python train.py --d_model=320 --d_mlp=1280 --norm="rmsnorm" --bias="qkv" --extras=["capped logits"] --optimizer="soap_variant" --beta1=0.95 --batch_tokens=65536
Each number is 128 + 24 x the weight over the matrix's rms, rounded and kept within 0 to 255. Layers, rows and columns count from 0. Numbers have three digits each.

# up: layer 13 MLP up, 1280x320, rms 0.127, rows 1130-1172, columns 160-319
# down: layer 13 MLP down (transposed), 1280x320, rms 0.108, rows 1130-1171, columns 160-319
up1130:134107127114140124139104150138144140096149123139128105129144099132148131184153110135132120123142172162138091101099134116143154118101105133143108106115142083133125139108132163110116146129147134092132124118149134114104151118123145113168119134147129160145102153138147118108125075118151136141127124127105147136148101142165137146116136118136158103118079150125140132157100096136117144098153118139149158133139135147131131105143146137106129132090130131142156167155127154097091114139139194
down1130:095168148127097166115128114106154098148182150140103158135103129106101126150097112165134135118149109132099131116115169142094152145122153116122129168112130176111117138131119107078146097149098107121136114149119111115126130139140113142106135096127129142134120133125176124151132101115120156150083149098118135125130139135131199156133132135115126154141133109113133135095096111127125127080098130125164128117135123155135109111143116132124107127125130117105149108134121115127094122078114128
up1131:075106153144116112186138125123126115135119113125114133157123135103091126149127152144134149159123126144158128133094119132151128113109080093144126139117160158120117136158187099127127130133126125167127145158159136134138135126148171121137148153156160118118119083136112114075139169100178141154104173104114137120115135108081146107103126129128138157107119124144081089148139137121155170152112093147138112094114149130165131107102124147134162080144109140113115090135115152132109119160147119
down1131:127173126049152121115148121165115150084096152084111151155181117182142072115174124135114122126129151114111120128133148133104112142121106176122135112114132103136150113070113120104136108132125110120085129135143138124084091129117118066108133070119092138142078120143173141116148084137118151166116152156126092130129148129106142106153138121057129163085124119149127114141104144117098103116090094089097106115137128161130152136177116110136131113150125116114134135122112123145084117128122180
up1132:146181134134178106098132140091144081111106119139132122116163174137150110112162091103152156149120117126155120127147108171121156131121102138138153139132140117111154132158087134120137123169129138108091168148180144117123132128128164159122107124128124156105148124150116144176134136139164162127128115090106194115126081127090118114099105139128128116147134162114106145140107131086116124122145145134103149109142104129150143111123159095157104136143151141173156161108091099143120156114115150
down1132:116133153136103091088106135132100189148187108123101136088156118128113136166139159112122152119139155124148148115127150085121132139046129163147123128123151127118083096092131119083141137095108084088150141106147135113112121090108112083113126111126091124121123148158099142091142145090100131138150138113134099118131131130131154159148145085122158149189080169126092146076111147160121133100069121128149131117137147085160123164103173098126066103138157113158147137129149154131121110134140123
up1133:119093185163156135149148136120154104146100114070118111108104123118135105134153165117115142120122124134089150099146118138107139177126132102134143143144127107121110126147142114142112114117129115131094153158139114054130120100138093096146134165133103102163143103197124146146106158117152157122123145071134115124106150106150100126104139137151075099121164151126115111115072113122158134106109120124127130127085131076133121115120060112070121084132136131082115105133119118123165175105155112
down1133:131183167132153137147106133115100135205150108068162162100130166126135153137196089111137102118123098121140112112115134099081134128142122120073150119154145098141136133107173142091126090134185099129146127091152137138111138154150124125133140104110094105153121130113126167130170086106063174125112114099147114164141117107149113144136134154124151127099125146102119157109118131068102141117127160148117140167129148099148142158123093087153115130171134131086124159149082144102174160137129155
up1134:108139143144102135103175181102133119124152140165084120132133129099143140171166132112129148121122133153115067153111123133114137172111122104131145138134143147218121134130162118154103119160137124143156130122137122140155124131112126118146113149151133110118138175120136150113131088098147095131103160086125151116131126116144150115136144147127124106094092106139126150108115166145082153111149115099145102118122108138116116085088170120103127110120116144085090114104106125150123159106142139
down1134:121111155096125178157085104103113108171098091142125107122186141124087117098164173129076164098075117133087124121075110132103141133135112103104170134143168154120112090085149146134100139130113172149114138136093124106081128139122096122125116112101146167083082109118130075158077096088122130137125065122114113164109152095111108125117128143179176122096096133116132155167098151144116111178110125150164145114098158152150113130144080140109123112129124147146120112120164145162140112130108142
up1135:162127137156145121130155125141133144102123192150110102136117110107117105142143125142126111143115139140152140148095150122179148135099126149130119097132122125152120149142106136134114132154150154138141120171145096124168161137154107137133091135158132158106118132124194107131144124076142159107158142167095130131165143105148108124123160099101132115120096133120119128124093121136112148133089197137155127120130142099147094126139133117136128162070109139112123081104146144123113133101080121
down1135:139107095138092160083131115147144123127147088105141123168116111121113111110160140114147162125159114157131136086111088090121133081137132130120136090136109133138174134100130133143120101146129106153119137134095123114093136144128144131127100123133132113157148143115123127090143168108112083181110145174110113130125152153120167129103143133146174133130142175098118164147129129116103121161109119134136105133127149160142100128105131157113108106108113153150135150147141119099146112124102130
up1136:095125173150147140141146153149159136140127112146132150105119147152108122129126126123116133127123154160149161078135136101124145131147126120077093145110162133147134104167107082177144152136117108137156152176090115112139108148185113132143133154140139122131180122155138097117140128141105083177134190116146111114125153137103130134136171105119135132089112149117074127138198149162098119119139169131166165133143075138166107088138156112155153117107169150105191083122127137174123137132153143
down1136:123167115140136114189149094114117121119110123128155106127119137130075142117089165154160121107117135116131144114127130097076072114126106124126135124094142112092149148135149137158105156139175145142087135118128106130156114127114147149150101094156123159145132155091125139097100070144164140120132080099107121133106137135169164121108144127226084160155155133096139145149112159130176123122185165102129107151118156161106132191128138142175112153163098123139116106133128153114124086109137109
up1137:153150123163104138152145145127125135112115110105109161101103162147156140115120108097131181134125135149126112124135126160124158115127125138097136113108095117115136117123105143090112126137171098104100119132114130166126153161168148139098135120161128094132128118075121136127119138142103138100142073164125133133171165145152148165089158133126142092088099142126122128120126127123120123127098079147130159118102145154153134170142118148170169101122141139074114136130163139146086135120141160
down1137:177101103093153123141108131132114107126149124133171105130129133154135133136131104140122115146139137168133143133138114115112127109098161097134099118123117102090148143129138135138122116102100148177158127134132121099107124096102130131128102130116177157166112179114143125138137121124141133146145116137179132135107083135095107132121120154203119123138133140157129121141118144131108111152145149115187112136127144095069097096118115139109106126110137152150125134116119107120139100104140108
up1138:133130149162080150140143140129123151125107096155088152122175158083150124122138117126088146088124106115111117141127101164128119105125093121111133145169125126184137175120113117154158168175128145129101145130145138120142095120131171154129146149121097138158140103135125131132100134115133144133145163148157135153144141155134091072098152156132143152108144126159148132188129142136139125157121122148112128147093114129140123089165103107135107107051125103100110111121125142139146105112104137
down1138:137158124145112120130113156126108153120114143101085127110137133094109121183144079128101187118135119137126165126145156166118098143124145113130170123096124129129149101134118111135086113119142149128116150125134137153107113096142142168134115159155143125104146136138107087140151149125122135129161097126098094112106153088161107146161131111132116146132176182096110112124117129106097139109205104127158137149118145125165096085105143128120150128119121157122100099149103142150129129123143158
up1139:142109114168157099137146117118108128117136137093146123140141111121169134096123140119162082129155147095135076123148132116126159126121173100086121111111135146123127144129136115111081130141130119093111138139082107158136117139132132096127139115128094134132095125166153138110084163176129102105139125133120144168142124130122138131138053144107144161133146125141143119132114144060151145094113065107157117105104192113093151113141111100145115130172140180133126158113126090153124177092128081
down1139:155163125167148146136122137129079123116134154104162132106110086125102103142158148154113138133139115134158084117138140104123095112131193109118103118172153106156107106092129126104149123128100082104110128120108116111134161104144153122113186111125153189138133161099125195120177121123130148141129192181192113118123121102158135127145123108079106125126063080144142105129126060142155176107100132148144140095150160118167133121118134136120131097154128117105158100130159129126115082087162127
up1140:146122109121118138126112083143096165118155151144107145157132126148132133090091156101111153159161116118126122117141130138150149157089150105163125113135142128146154134111092145104137142138103135091123143170109128109141121157137094095097155158168165082142127108114134101139134153090137110136127148148125107113179105136106138141145150115137160125121132151146108105138113143137156137127078168121126136135096126124126138120150157176153151097102131140154116083149147178178091137144180130
down1140:149175103124135122107158157165156165128119137112123135114152165165125144108110095144115122148138131146116149126144130114131135086128135120118133098104106121133115143105112117145106141130118107090099180103156164154164128143109134116092148108169138136108135083131133117155138129132136135118130156099118134146076117168158103112095165125133122151117106149119130119160172126156157125112000136143155138139099108171109119106183145145126122178114113109104112133106151137159103088171098100
up1141:109097146121128112157129142097154134153138078111124122111129156148129121105127083144155134129099134097068108112100118115145142120120135120149108096127120160134088146136109127099148156089144115099125141131137158119133154148094081106129134130070145163119117175135170133133132133109165122125146133122123144121165116109123108189158106092125112126158148149109102107158133128174097121095119095153110103134144172174149124130131118136108094145098120143094138085125144139151139148121175114
down1141:121108110157140128133088148118101106176117095181118117129087193141119128094118090099154103105127114105119144153154152108101111090129130128184143108166129131133137125112124088146139144110102074141171130134161113119146125100146153143148098088147134152174102107125068114115095131151151125153126150129104136134109138147041124151127107118110110141138096142118108168109134163162156114147164133104115133115154120090114118107137134130112134129094139140148095134132126106161138073131112145
up1142:150164109119134225127127154071111133114101128126097122166124105145179128133120121148136098112088140166171137107168096147107126179134113138150203143109149125132188135101110138166124127088146165110139199088150106096144157131118097148108127138095112146122140141149160132116151150135115141124132155145087192124124152115138115137141123162146167146145109122108132125082115125183137136149134104094151140120129114128122117185094076091110132114114118129106154161128119160108125081111116120
down1142:122148117103150135101130069097132149114139107140153129101083105139108108099119121160071149118075120133135159122171103134103150055088107126145082145115120150135075164108158111109147133141153143140136102122147146136139101158136062159140143071135139102121164136122126090130161130129096140157147109125095144145136113153108090111105132124033107132162126175154131093106116141116136102126113091151144141091103129113137123137147147076124165140096122136117115140149129108127119120158132144
up1143:128111105161143134110119144131118110167127173141170106116092160087115139105115152174094144150109106131156176097144106161189132067178101153182128099100154173138142136166100149152169107160118145178146147167144104111166132085097130129109120140117098157062188078114158101108122093111139125109150158105121090199155147147127154157132153131147186139122179132091133132165150123112144104152126094074155143094116133133119082153132150125120177142091124176107141152139170190103111108104162124
down1143:145081121108149085120166116152141145171168154138103110076114070156066133131074119143081138169123086151122139111094131091163121121136104096143139113127166105156111114114122129152110191112108108105121140165149076158071132130095162091129120144110109100128130085133134111147140107105110103124117150091094122145126174151134122081111143068093117114118141122099152128128100144091137173071087123064160114091168097104083140119162116181137140148157155140138100130111116116147129092130134106
up1144:148153107109106099132174121104154124151109130117124117117138137138119132135158178113105135119136078103153118081139113124139164120140116146145135132127151141127107078141113115154128133134106156156072098111107110139113061175128157118150107126172096138146070113162115156081134158088130141097150152146124127108115126184149138122112147149099137151181121138126105140104123087106149093106132139115101099152095120122124097082130149145120125118109119164135112158152125136139128094140136094
down1144:056113123140129098119132123160124132130142147132112115116100132118141157105141118134135102132142142120095141098103117111104107107122149116110116121125101107145121109106106152154165124123125153123122096148084136133107106142129084128129131121136111127080141131124149150119184115144155084153136160124112107101104125097127160154118090080091117102146143116135126138114097172138131147128133105174108122164129148167099099113155113130170128126157152129077118098065165142138123158122126153
up1145:131130097134122123134130098096148141115125122124157112148127112122119124096152131109155102156075087110102122135136116120154155088120148130122178158145145107124117104129135113156154183088139138170113127113120121111108123140112142131098075089148106105151125135142185119117136057160120112137129137182126111125103095128139131097102138120130086152125190099129141098161080147144132114151135117103155139161139151140123096135108140116138120135149141094163156108095145133097134107131151114
down1145:129100135063164144156122108148114139139176133142123114106116151149178108135103159143148111133132116113105136137166114102139133165137108117131121105181104144139090135104100171132141073170073054147148143176126143104138164080097131185138158134170116158067157142140103108182127121121138124178155121123110119115111157099116150169155175120095144129092121098146145163145153137109157113108137142140090127117102110131125126092140158123129125097106141196121089103150128133163097173134100184
up1146:105125124104142174128127139110095140150154147119126117169155124130122121098161150103117142148136119152126123117120121086166164095117121121109142133109169146118133145172130133123120117122114160136109135151137111156134120133105076118149133146166125105195133148127141148143138131119111123079068120127108089128136056156150164104110157136118155134187157144159150131108175113078134095116105136152102112084162145119132152152109118131128132116127074123147145141077075148140140102129116140
down1146:129140122163161149146117147132142122158131098095116144131118089117132110222129142094107124088103164098164063150135161140093160132129167154114157133131114119139120115080157132177111130139158091083131165196127106118094135090118137092120110133136121064110102120100157146105107135112121122159148130098126073109106161137115109151138099115000157149107113095146107107116151099140126122102054122086144103143118125112139107125087145103096102123118099121159147087129153156161128098138113144
up1147:118129155152110163134146069125086094109110126083157147157131098141134103145153122140128192122105129086135153117115107141111139163098110110138163103146148152158145111152111124088066123142131118124115126142091138095148107172147065104166113148137140102132061120137129154116149114128116120106161176152114102109115157129142128127145184113155119140147158109148139104095135100146087147104151122167146145111124161169124119150149132138177147090207078119121177164087086123121126168105126126
down1147:132168106174153127145135099132151122136159152085069167100149082144114146072122089125113133139107128141124059099090143133131128096116165145115152070112124166181124149125101144142110153172120073138130147163139144120145100120148106101134105104088123076163134135142148137132142066119159162140173108120202121132154149128117123160126157119033134135110097118166115101161124139111103117126160155122136172139142139109098109117139130162137092135076087123156118102119143106109079123194079117
up1148:167125127140106130144118106146136134130120092153149197154104122161134108161133145126077125113146146090114138167112098103121161126139086107126085096122134098141132152109134106116156146122103130116183056151171114118136193124145121160139139149107152119086112119100143150186123110115118139136120133160162105156170147117136152161120155119156148143164118116081084100108126115121121091160114145148114110127119130121167094120126097148101141094056121139132102135177127147113101101129126123
down1148:152142121115124102118139103166140121103128125111124146162130138120102149151131114137123114145135157127117134120119112118121131139149114088164120135075134168116081122107115094125134130149114130111141117104136103114157123129131139104140140148086152115124133084135188128150106141120096143109121139129098144123149119132104110103145131174074147148122123142109139131117086123153133117126218153128066127103154142105147124148140088151096128123112112113138126110123140135162145131111146157
up1149:146144147170132122120145110146156181104103071105131113170143124157135148116110153171156123110151134151114110133155124141114149114117170143150151115104097134221185095134109114126135113108105146118168114129119112129133131131134128128102165135165061112100062123154141121149134087128182122149096114134108135116124161125166126091113097172126149130138151167089179111083142156129080165152153138118102106094130133155097083101139112147150143129073101138142122143128140122118138125122127134
down1149:096124125119117099145059139120124086155123109137123244103137143119121117155136156088114105156143116112149111165118108144121118100152125139141113162094189152144130134072137134111124148145122115137090123124113115126105095145153121180147111101120115129134157157117109142171132084126133132183141107151117097123170114137077120169108133124031108150106130124157170125173121105137119162107109148121139156076117130125176130089137146115091119119133103139127165123100164159104139142176158146
up1150:133135103144132108132134132134142150138162098123093123114134118115126115142127164136097097123142148080143124151112130135143124139091134142155100122168155124108118116119124125139135156104118132121128133120129130139070094156107114117141130117099108145119165124124125127129082129104118123083106148119122133108153115105138084153109137108149142125065113131100149107084162135137135079120174125147145071093139143120127112095134138150113139136107145171128099112125131116150148112140105119
down1150:168120137127152133137126123130114153130112132104125103140138123123134116123121114125129139142104109125112137122117120135141121126148112095120105132119121127103109129152110151134158082132155125154139139146129143129148160108118124127157118142125126119120159144133128150130160109152137121114136132122127149143119100130107113144119112125255143089143144127140122109147137124163150146129181141147112107132120126110099130120138104149123133124126130161105165122132130126139116122131124132
up1151:141141176153198152154109085079136107173136149144107108123140148126136150098104138136109176125131148146129123106181123131134142144158116117130133097116147099126137109133165166118121116139106113144173123095138149171162105102120094099135093089114115093110159115114113102120153091117108135120153129128180124113144185158135132115105112146125104142147097129179115116127103130130114096138137160135108128127111141112127103116140148070163099141155124086101093132126118122131110104138105129
down1151:161159112139104153097110093111099145192092151127099176142121108122184132128105115114129143098160104136136105096108113167092159151113179155138129118136165077129116122164125119134130108131108117117133125134125148132179091124071108106135171129126094112115121124182089135175078139099123086099133144142129124104102131133117132115072130161071112182127098127143092142122141098145126202167126176125103130112132128111111118097120112106139074125129121175108135130118130105178136127125082139
up1152:127167118142138109134138087129134111129150131148143108163133118133097108126161162101118126107156103164120143109118158100125161104141145128124138139140086133136138168118118142102116139142137108118107094095124085137121123116093138097134089084146086107140085193130152119143131125115123109163127118136106090145136104154118127091092133103142125133135153160085151139107139186086152151090144089109034116118169118169143122147149125136143166150126135132134135132142141172118116127113169119
down1152:126153120139109115105130098110101128132132121149125143137109160133094138138146180131143121077099161126085106162142111121100123140128130113079141149095137125154102107116150075133135103103109088080101155161130141134072137155126164106086137145141117081116180171142126180132162128077147080134134168051130123141147099115108125106138117118000161117119133114149121134155172116137121143106090147137088139122114104167111092098120120106147108125121150128137161126102094103134118112127122144
up1153:102182110189123168178151160148127100135111148119111090152112074085121151183102123146089089136123137139162102130137125128139116104110116136081142136113103117117124107139163072103150059119135109092152103094103102127141159145160115112078097152149129158170116134112121144148156163147139128175130109142111121150126109111147154087138130171146119138119133142133104110167151149157128129170122139129121137154095136125096144111126117149128103154122167108136116165089180133133110130145118103
down1153:099090144123127128136163150157108119066159129142126106157107114127168096138142115094127095104135131176076150116136078133129093106093098159133117126209115111133122172112143137096142114142148122129111132120141127140092103137165112108138164104124123110116123160141091120116120155164147120156153149110134113144105111150157106126140108131134146124082113099149117165112126081085094156114154107110101113126150131124113132151167127164121101115168137145136090152125147154112161083155095123
up1154:127135128157140075118111085100120112127113152099131145120126078142088128097157085099121123153113109080116144101115137105111110090140126085118143121106147079120141101149128086149092141142188095118106126123073115136080105115066105109171158155083136163182107094115122124123163137127138106111064113148169118136109141097169155131108132116124175086145100163073144084092144106137143127116147150115152107122175186101137153095112139105156120105096081164131180141133108112144101129121122111
down1154:176101137128159155125183166113139149116137151087078119057120092168120112147173124171123145133160116104119115116126109133103113093120144113159164127108151092146114139121148126135142167123120181130114195110138101125083136137145084109137123118116151095093128130147132159148105129133134110126109117106157117139111146155132139078135122141103134111117096107120127088156143140137111132126098090126196164134137113098092137157107120113075190130170162124143111117145131134143165058134144130
up1155:128094083094097147178142131103107103099095140129075124110114172147176112146106110158133120131142140099146163127125179131094123152153158098125091092139127114106190131097158141086116143060119143140121101133144145093124147170182109086151167140120146139130127109106093110142114122133118173128106144150134141112106102127126090138096159107142107098173175151107115146105155156146150160131099085110130135112131119070106126135174113130133126155097142114117181135125128127138133067142133101
down1155:121165112175123113140130173134131106149161087150132134093108114132101120125156109147105118125166129130125143128133111158116116109163121147096101197082137122118130152117076128139123135139077119129147118144146148145114142081151088129131132169103090121164117121106107099214096124137076093099097123153129122117122164129123148111112121139063109113134107148161138114183144161114113135104121124121117162126125152185119161151142124128150146128104103139096155105095110112132169149132142092
up1156:161178135158094141112166126140163148075162129110128138101184145142144108099189127138091148114137157139161127124098135132132098143137089117144177116103142165089166120137094109114146137143152107127136105143126090180083125183165124157142147144086167115137131111124131119154140133098127131138126121167085130116135117065142145186107095116134133135162128113124109101123158117134077118084109119130122104161094083135138106158128079143108164149125158120120160153133147111113124134103096129
down1156:100133122182140127101088128151147138157139161153163122135107143096143115109124153107141138169116168120136089122168134121122151164139138137186115164135102118126086117134129130139123149136132149134126095123118137130158090114142103135112147112147138142119083176147138069144105120129102126127126114128171148154119141102138098103129102113164117092089107149094119128102124121144126177157134158165144137081101149099093147078098151127128102124134113124136105142152140077125103127091136143
up1157:124093101119164124186126099150110150173142144153131138147097143150194123096108105105130125080100122127135130136113143134133126132099108089103155097147134149124172138098160110141157122140079141076145130164144142078144162112127175090115160153154156174081111108165137114123095121107114141145069179191165111080134121134123111124108094111147111131100098179139090148130131105117150160154132120178128140131146096139138148131146086136114114168128160131109081122132150095111155160087144094
down1157:110152104167103121076121129091138160143088095121145158134123159146154113150099114139093140097145183109140147158135119129118158106147143152171170144136116119149136129152082138097134107123137129116118162147174104161106182152130131111130155093113122132098114080076059090118086123118129089163174131114104144115165106096117170117127145116116129134130136152154097154092142141140185170098121165120124128165124087118119126131102129146109142119105095146119135131181154118162153104133138137
up1158:153130155120112132128126127108149126159150095168106154132170167161138103159123134096138095119082116122079157125129127160131147102140152125096121152136106129067094121141149107110161107152123129117129157134149119149139095156167124182139107141088110119112116186131161167146121133119127152119127143146084119132131116106114136125136139138135131126157146115131113127177151144122152120096129154136172100111133131121111113167121121135105098101149125094101131162108094111099157159120104115
down1158:136167152092094119096121157148117119085128138188093134108129140121147114169106126136119124145107135153092139122120153127159103150107140127130150122119153134125096151144099104123135123141155149115117119127073120140142124118138135126096128125095102103136136134150133134138158169147154102129107118153144139116172125168129129128115148124101133123135129111153108127128115174137137126130142104131125111135086138133116073098138115126151166073118156095122136133132106121123167097108093136
up1159:083147117142131161142141108131129147138154138134118113133153136105099127140156081138116130143115150123103153173146143129103178114163119110132097154096129105075101128124137118117171158113127122100167136167085125093120116147131131120105091149111120135094138090083111105137130121144100136106155140115100135161116151111159121118097137131137101134140134104116143116137137123143148103106107091085099136104129154084145135106123134132102151098103150109172074137138161083105175133097141137
down1159:129152106103118096131132151131120102108125110142094124142130143124113144097145150088146116118144111149080141078119102131136145133152168114118147156159160120079131185126099112154117134162167125130154094113120106118135137143093132129139136103120124110110117158106076122116125147130116143135131155108144102101133127143133113135107134155146137153130110142107147098110163113162117163184171159115112152152085157104124137093117152097135134175120127145109131134088143146166157137123148116
up1160:171108118130084112116135104150131107099176122100108144100130099175117109116144167081163133086121107096106092117118112152126093166120096143123107139135132128135135164123154167138138135126110103108103153119105166124119092116126129097120138115140115130113106152129095133144089115143084113141173108123103159101135142155151099143121154122147127111129101099101078115143167121091135098162146158122174111083163130109136100143122121166128156140093130198133142122125145115138194131117167088
down1160:142118137109128135153111126146150139168120114134158131145138168139124105151138136173145121157122117098146145126122114124146148127111115107138131098115127113121125118114119104149136111136140142171152115136117158124140096101107108171118147109167140138148136177110167136088149140146161143094099106145161134118129118155128124110136115109218135127157110137127092118141119160141114144095224119131117086137125143132142145126133179105143140147118131103122163144146112115170112140112124129
up1161:156095089128125110130130120161191125170121151178103106127154147117126133139112146139149135123108076116158143161116101071123133154129138149156132111143165109095121140143099142134102152147135138135099107114131125073148157143095184118124125120139152125137137118095113137116120104094152147155131129117088133130114155120130105103088130147124116177122142116124138155126140131118155122110086097126181120150098090148116113112165094109134150100108085127155103127110144139145153102163120111
down1161:130120153143117126125145092126102101114155143095109159112147100106134119159116137169144151114108153126121134123095161141150099115147128117105120138103101118187149118137140111112136127083125119151160159106121151155079107156126108147116109163091099130094145184119130126133133146147094102082133160117112147104119165073136147147168140134158148132118111125133119109104124141103140134132122163111112124178144163138124136121169150101140089121158134106122186118149111146110118140093097116
up1162:129136125132130097087143149135118133140132132131143118111114097164148115139130135092144124130107153136147109149126153126100093144139159129154132112147131109125108123152129137118125164117117123118126166131090136134118132128163142145096115113097117113119124133131101136135129122129118140111136152119133136126142143153150094132149160102180140120098111089140115109111189146108099122123180125100138110154122126120154125124133130177084120115130171156136114116097103118121156142129100133
down1162:132105127123117157122126142140120129133097132130157106133121138133130134135120139132134141133139117126132138120129123113141137129130092099131118132125143116120139128136137121130121107149134133162134135136130124126142130121117101162150120141144127133147140136125131111124130149160157139133111083136138130128125116120112135124124123125255129106146137151122127128140126144137134112132232137162122119122122134122116139131112141118139139128132110119141151134138135113136138125124135117
up1163:089131096089086104096142095112180116134128124099124144140140124135137153124126110162128143094181120139116124129137125143107128150151146110146180149177106118154146110131105142134135119125115139160081132106141117102038086131122163150120128100110089089105133136157151167139140148110112130136166141112143115147119130130153094147159124131203129105117113098111124140113123135121150085164188126128102125091141087114114153129170086148185141093133132125154117151108118114146120103139121090
down1163:145108127151130154140135162151133119132113132142137092134122144147123118157096135135125148134130108127150147128129112129144125121138107112121122131091128123122142137141118127143131086143123136151125110134118136143147114129133115145141117119126173142131142120126122132139128119136153125135113080140118122114145116138113137128102129115255122117198137145133111115131109121136132107129228122158134101140130126098136121138104136126125146130104141132124156093148143129125134141121118120
up1164:086131117143154137096131098118102154086103175121179128129128138150101109141108101124107142144127135099139088109161125096141143131124127126121145162095085145145137183133151120128122114169150169105161130129161138112125169121129118107107098130102111147120131111153118141117111170139120054133133149128106143129118126130138136134153110174101108153130132145092119114138129155165140172137097120098141120135129146091139106144129092152133176126143137124121080133128110173128045125117115143
down1164:146150099116157115140156090152151147142145105120124115144134126115101143091136103088119129143120075094127154121140127123119133123134171081147154118157124126130123116111130126124155116101132130097078147134141135129142147120171108151137125158145134127157131144155138082138106173120114106118148165169122107142124151119134131145146151093064126132113107137165147114119148131125127133108000132164139120098145075149123097150170114134154134140122137117137115127132120109142146127139117130
up1165:133125095115095134114158086137116131112140122101160112108104087103089165110091102100140160148123116108104123085137144139138109095098126149147096126117120111153180113169124181101139097108163136136113133115096102144140137128137138111188121114096136130152129194140127099106115125151149172128127125099150123103132092138135139128133098132145171134140120149102166157107184147072153141129137113152112135128097140156101146143070126102124128127127135124117086149113112150155167115117154140
down1165:114127144130063069178143110136130106105160147115104135120159101142128127128145185131144125103116145132151124135094119138119129126112120128119132181182119143141183115112137128148128118160147128132091157141121148126139134130155123082123097097138071064079112133140069137137094121081132124144114155139133114137154108148119132129095159120000078151123148089122138126151124126122120116109062164067088161117098109110130151134125145138117148138089121137077107109153153105112128093089120104
up1166:145137104107163173124151131125105134106109120106142156148085124136180116132141142096130143101130159102110136126119104098098106111149139120134131147124111138164159138099113139098108119131100125105165146167105123136110157134163121141145122128160160141137117121121115119134127141141155158138164131113108094131144144146137128103099102164142121135166105092141134139182136155156117175129162162138146162088146170185179143125150146102191135127110116077120106082131143128159087131133152121
down1166:104151158132112098103097087150118130130143147064106095123173149100127170137142154155089117182131159104160090137157165133146105142123108129112139144092051149121134071109101163156145158142132133100132130134086166123126140095137143120130093143136143130158131086082153131136152105138128143113132127113148118115129120123117107111074121131110126134113165128174144137109144131129130112117155142133123081156116126113097160154163123161085150119077131137159112122158107119092119113122165093
up1167:138149096150098075110187123109158102157137120100112130140162117150126171103174142136143112119125147105159069138113126116120128144121156167184073143118132154162151085126147121128170194077150052129138080145086132092089163163123142166077169066141079097114152139167127135146156115123118145137118102161086132182114149138089084157113072171140110154122089117104148136126155133137136159141093132121120125187063080084128079117146101168102143116125136158145082129123141137140143152149093096
down1167:119142150143100138147129137120086099112138126139150108121154123109139125146130147139123093141133120139135162116149116131176116154148134167129140137120127138138146169112139132124157172121136107150143127145137095121135118126122092147134131111137107141134101132100113149138138186173124094134136132037145098140122082147117109134172140136142117102110151117153185130145147169143121139130147121129149088141115161155139159114121129107145126101116166107131165087119141122112146116151126121
up1168:167106104126119161128087090124103121131110116153098130122117129124103149138110096136051106098155162126085118060088132139111109138118136095128120126142076138122116135138108160134112140109161132116137133112144100142138145135127177176118157139120145153097108118134165137130186142123160116105175095134143123155130096101121103144108139111123153126137127130091103147151093152106116118148106128129115126109151154104141129118139115138105128127124106123108139150126116111130112142131116140
down1168:160113127123152119086136103158144089114157145178083158139150124128163123168101114134124096109133146142131131132142128147096137106138115134136126120129131110171115118134134119079116149130140102100167090134124134139075150109130112116128100142058136093130113112106156130121118129114118139107166100159127129118138140113171112136137143190000177162093122102130114109137090128126146126163132131128110157177123148140143127108142148140097142154113121128154151163129114167161106117140126120
up1169:128119125132097111089155137115133114132134073123127118089163118183113130077131161134174084144090135146143081101106118123129144166156164134153104104144136100141151123124162151120142163115130120116087147140127123069085129137141127154137133137107117147126119146172120138133087130128092164157138123103136134129168159140130072151126122116152131133084127070126150163118126134095131108128118137136125154152138134111135095086170100163142138136112155110145109114089142123174103139102103133
down1169:130105127146132166142123156129137112141085147133143109117134133115133144142137118111141105131138120131129144153125103141155085144111110137130153135121150125124147167163120116132106110120122121143141132121135121150139110129114104145161138134152142172123137130118145126097132133149122165117130095118134130129143120111105143133144126140255142135149156148148109116140134154131120112152185143129132120153116119106088143133094123118151153110137114127126166130137098106107125111121110125
up1170:163146202164117138133097111123101087094108110112097126144115130068122121135111155094141110163076111086144093136136150172098099144126137132086142141087123147143156141114087098131124121169146145128142111167126204155121159104139109152129138124087182123160122147136154119110124120145162164140144128089146121137156141151171142111121150120127142094134081129163132091071135133137111097124177133139130064124124126147171133076119151111129168113110159114079125084168099125144124134149135159
down1170:134185096114120128172098095128086102112171126122081157132138100090119062091138144152128117144135127131146094089147122148104171136134133164135137103047112097109109162085122156147161177188143144130144096149122151113091139146135111149117117122125184128135162132179112113117105119103113100114078134189056103100135150130105115099133135164063191143155119117128110148161152133121108107115128112104118116115152135150167134080188136176106108144141117133128124142095139154109155128137169122
up1171:140119180137086141170110133171133067139132111113143117101170099150140097109118055122090126087166142140121141102135112178140134122092122141107104131139158125120148105153137088095081114122157086142142113115188143148123106107153085153173131138120141135133127095158100105118106143120123132098120136100149090141117152152121129174147149138135094123089111158108136077154140188141105088102136125112118107115157110128118120130091155119132127086150143127124126141115126170122104121143112173
down1171:133139131121145076157171074116136126165107147144132153115124126147168132129178118145141103176159133138149063116091159128137141125123093115087157172098112121167098135172188108140126121114117136132167110114139121179137118121150104143138075127123087109134152163155105130099176152127114069117111116119132128100141103096145174088122136149111141146160151141109130140172094118102133134139110118122141120126091070077096127102082113161099135174116156145090138180117155126100133145154149150
up1172:158139141162117155209147134194124092089139150105134103141113156122133162138141125141138122167111136168146161114128077110153114107126145118123125130120079108149133131150076133145096093133110141153102107085118139127139112125106121120163096174151126128125145115163146147138183111107129141096091101127131121163161105148120124126137138163142114096123105138095113125123162184123126103146160120117132140154116182169141140078074112113112131131128165111089127202161141128127108116158160131